Each number is 128 + 24 x the weight over its row's rms, rounded and kept within 0 to 255. Layers, rows and columns count from 0. Numbers have three digits each. The size before them is the row's rms in percent of the matrix's.

# layer 4 MLP down, 192x768, rms 0.175, rows 0-42, columns 0-63
104:146148130140151110119144151097141105114110127101106103124102156139117154131103126151138094113126150136137114143125118103107094143153093121152167106151141098143128105155138104114098118159116136
099:114175117113094135106168089133090126103102096103123126132085172151110136104115127064108143142137122176145105119143080157131140174140084128123083133112102146138117122130107139097122135115137108
100:117115174133125142161128139154122118170145102160171154134133153155129139167111094102132121112133103200142111123134101133066128123145142118123112101122135128130158091151137117115173137127123135
100:163142134099135128130140110136126176121146098156144130101157095106106090154128117143143100105190130126167121110163108119146119112115138138132140128120102129132130128133132167136118116156131120
101:125094128147148116154112103152151160120115141110121094134142106131109102139121120128161071153150116112118119119133111125128113113138109139136118137142089155121098130166160112133137104154105188
097:128125083116133136145112141100130104093156172143135122142121118137126126115128135127134182159109131104170173170096099156127080139149147081113065102147193108081150076133104149142149121121144130
100:156117124135104147112166119135107086183119156118086122103129138131156161129119129117119139140117091102138127133134150120181098133133138149122115106101105119117177102112095144100143117156102159
093:106167124122114122135105113147108140104134144153145153108108101129121110163136105135091128086113118123127122107150139179140085151156085116111140131117124136142115160115181108134153126105168118
098:130123144135163154129118131112146152114096107104101148110129103120122114118109130144122116084112099115174080179118103120132132137102147161171125111116097148151078117119107116110097067117124162
093:087138131114125109128127125121130122144137120090115118161123141148111137105152149129123133134101111107120170186097115136183097119097143118133114065113114154111126115115142107124116109115091121
096:139109150107105154129148138121139120111141121116120097121096048126119114133126105160164093118112067169071123098122104093128186122096120120177117100098172112173181157097123128151144121124117143
102:184138117174161153141165141111169116114140099092120118145143131098108128116101130188083111104120095132155152130130120110124140128110151118107121117096139140160167110131103125113113134140099120
095:118154104139133125169145119126119108138162156139154126150126157131148163131097139125120110166153098151134142109122123134128125120143131150140108154137115085090132166096145132150158147152127114
101:149128093121143129084108140146151128137146141133103128135136115131129114124094127135117157138146145122156139126142135156153129128134144130095115130068127099120090145108104132146114138132144117
104:112145114122119168134107176134172116088128130101080134150135166135082151112186065094095136140133132154106130145180124117134139110119150163113122135166147135124143126121150141137097108120119101
094:141117080168117110139119121114127143070117122140191102132120123130108168116103133103103120100176101155150148113152094131143155112126089125107131111158117130131094143123164128145119138181124094
100:149149137168101178152119183155120126143109110099165131106124129125103106113142099090086136155131157165151134128157144107137107157122110144123133198105143128129093146126157131107101132182117138
096:140100135093106139116121159171163104149119131127149159130136123119123113115117111128114150095108085097119088129114142130134127160138131124105136111143149170142128141140118126157118121150105120
115:128126132128107114107148132143127110135136136138134174107079127120132114133147110107100135083132085122095127169158128119126147145137102116132115122102128127125099176093107101106128107126126123
101:147117166132156171116148147125127169088113091130113112106113097135140152140099144107100085146112116124156170053114138098088106113122119158123124112121104146117117128120149151109141124101130095
098:159132130104118129139149163117140115144136126125091128160122134139137105138141177131129071179088115129134153146105129127135136122095142107129097115108084157137156119117139125128151124134148089
100:133146132106135157116109117124104140125103097148117150142142127135117125099090121164100130145109189186154106165125140155104130158114150150134102119093146137105129158125112071144113106183118122
100:176139091119145133083149090094141085137199101150165148137141079149099131146144150193158156168170098115125141096173125099121137136143106137129121148077123127083131113152109118142156097122156167
103:123133101146147149110152152121119123111156153117124113162118140099142167147102117108095139153086123132105077095141132130162105178114151105141109152160158125085120116142142166120201155155144121
097:110116115073180135138106152103098156117119116155153074141095171104118118128132126141102121114093150145099095144113136132129117163136109144173106070163101133114133146136071165143107124121084127
101:082117147121114153115165142114115132121124157167153151149122141117099109142135151101126117126123141190125127143108117110141147095112128129137135192119119096166125154118116102081139097095119130
101:130121130117157155189142098146102144143176110115124131101090125126112150135175116179101112106117147141106125111090140131086114129101158103134158152121109079165137141111128144121091146105142100
100:145113126147079128111119155151124092121152178128080151094126155122145153138135139105087125129130140130140058110132141154121099100134146122146172156141134143157141162122132100188132152135140137
099:130122141065121164129151132101130139132135128117094135150116137113127133160153134154155131113068112121140113129122152171105120154105171112137140140101149100123112151124149104144109125143121165
098:117142147126118137090112115114144084130126084118131112160080101127093133115145061111115071073155133106106170170153096119134086100106102107130134108124163134146137158091108129110112136102149119
101:123116097170133128092160109054120073155091154116090115138110152151102127125116116193136143096129124108143155138117126149149130137097154124114112096177143104103118094134140129186132152138134143
098:140119136136151165141126126185152118132139142100122147079150094160142132156129107117094093174136147086125136127074097149117136136120099119124115132139138176106093108135118139102152094123127139
098:121137119161145130098101119100128141097123153135161122116066145103148132191107108137124155159136156137124109116139134127122152110111095129121130162131073143090108143144135104141124135122135133
101:130134124173143055156125113129138129131093154124113125127153090113116152143130124104148110087130126070147135113151138111129108134124125128181130157080114119107076118170142113121106098136104149
102:114175133130123115150163099126148147152131109120110123126155132116151129129156088123096145090134118223143108109145144169169152107123149140108161169174140099108063174156140136162116121143123125
108:131104142094115108161136131137086111115164109134139147106129130149108104099174116099092146109124123148106099147152136130147145101113136126117114089114150121105155120086154133124127134124106158
097:122091113129136157107169135120071149128156125154118131168158101108113146128117159142125127181144149121145100089078109145138113102137116120158143099138122085118162126100130152152191109158111153
101:138129147139158123156114138109133095109113098105127133118127157067143137150101104153124132094112151133168121111121121147099138123148133146104184130148084115164118118151120101115128137121129098
106:166100164151112121169108140093168121130126151095144128166150117153123129115151086137102142102078165140131129098140130121145124169139154091119175137112174120145127126135123096122116091110127092
104:173130149083158114178149163171130151146122135141129136095169120117143144137123118092098124143162101130162098159109138143084145149130150160133095143130130141149142118145153138103103146102144140
102:143158171140122123110151108143129146157127161133158167130113077117088134095189122080150117137101156116129101147176146126156162130139090127142156081131147138097132150180127136093131133168164095
096:107120139072059096128132080171122102156166117135145133150119110162159116116150152133148137185106151115149109129137147118179142143113209122134147062092094185117115135185115142096107125114149128
100:112125141130121147130120136169140102143116081150130127088106137115103116140112121145113116148099115112125109123128129158164131047126116119141068148138169083130119149164107119086130102133132170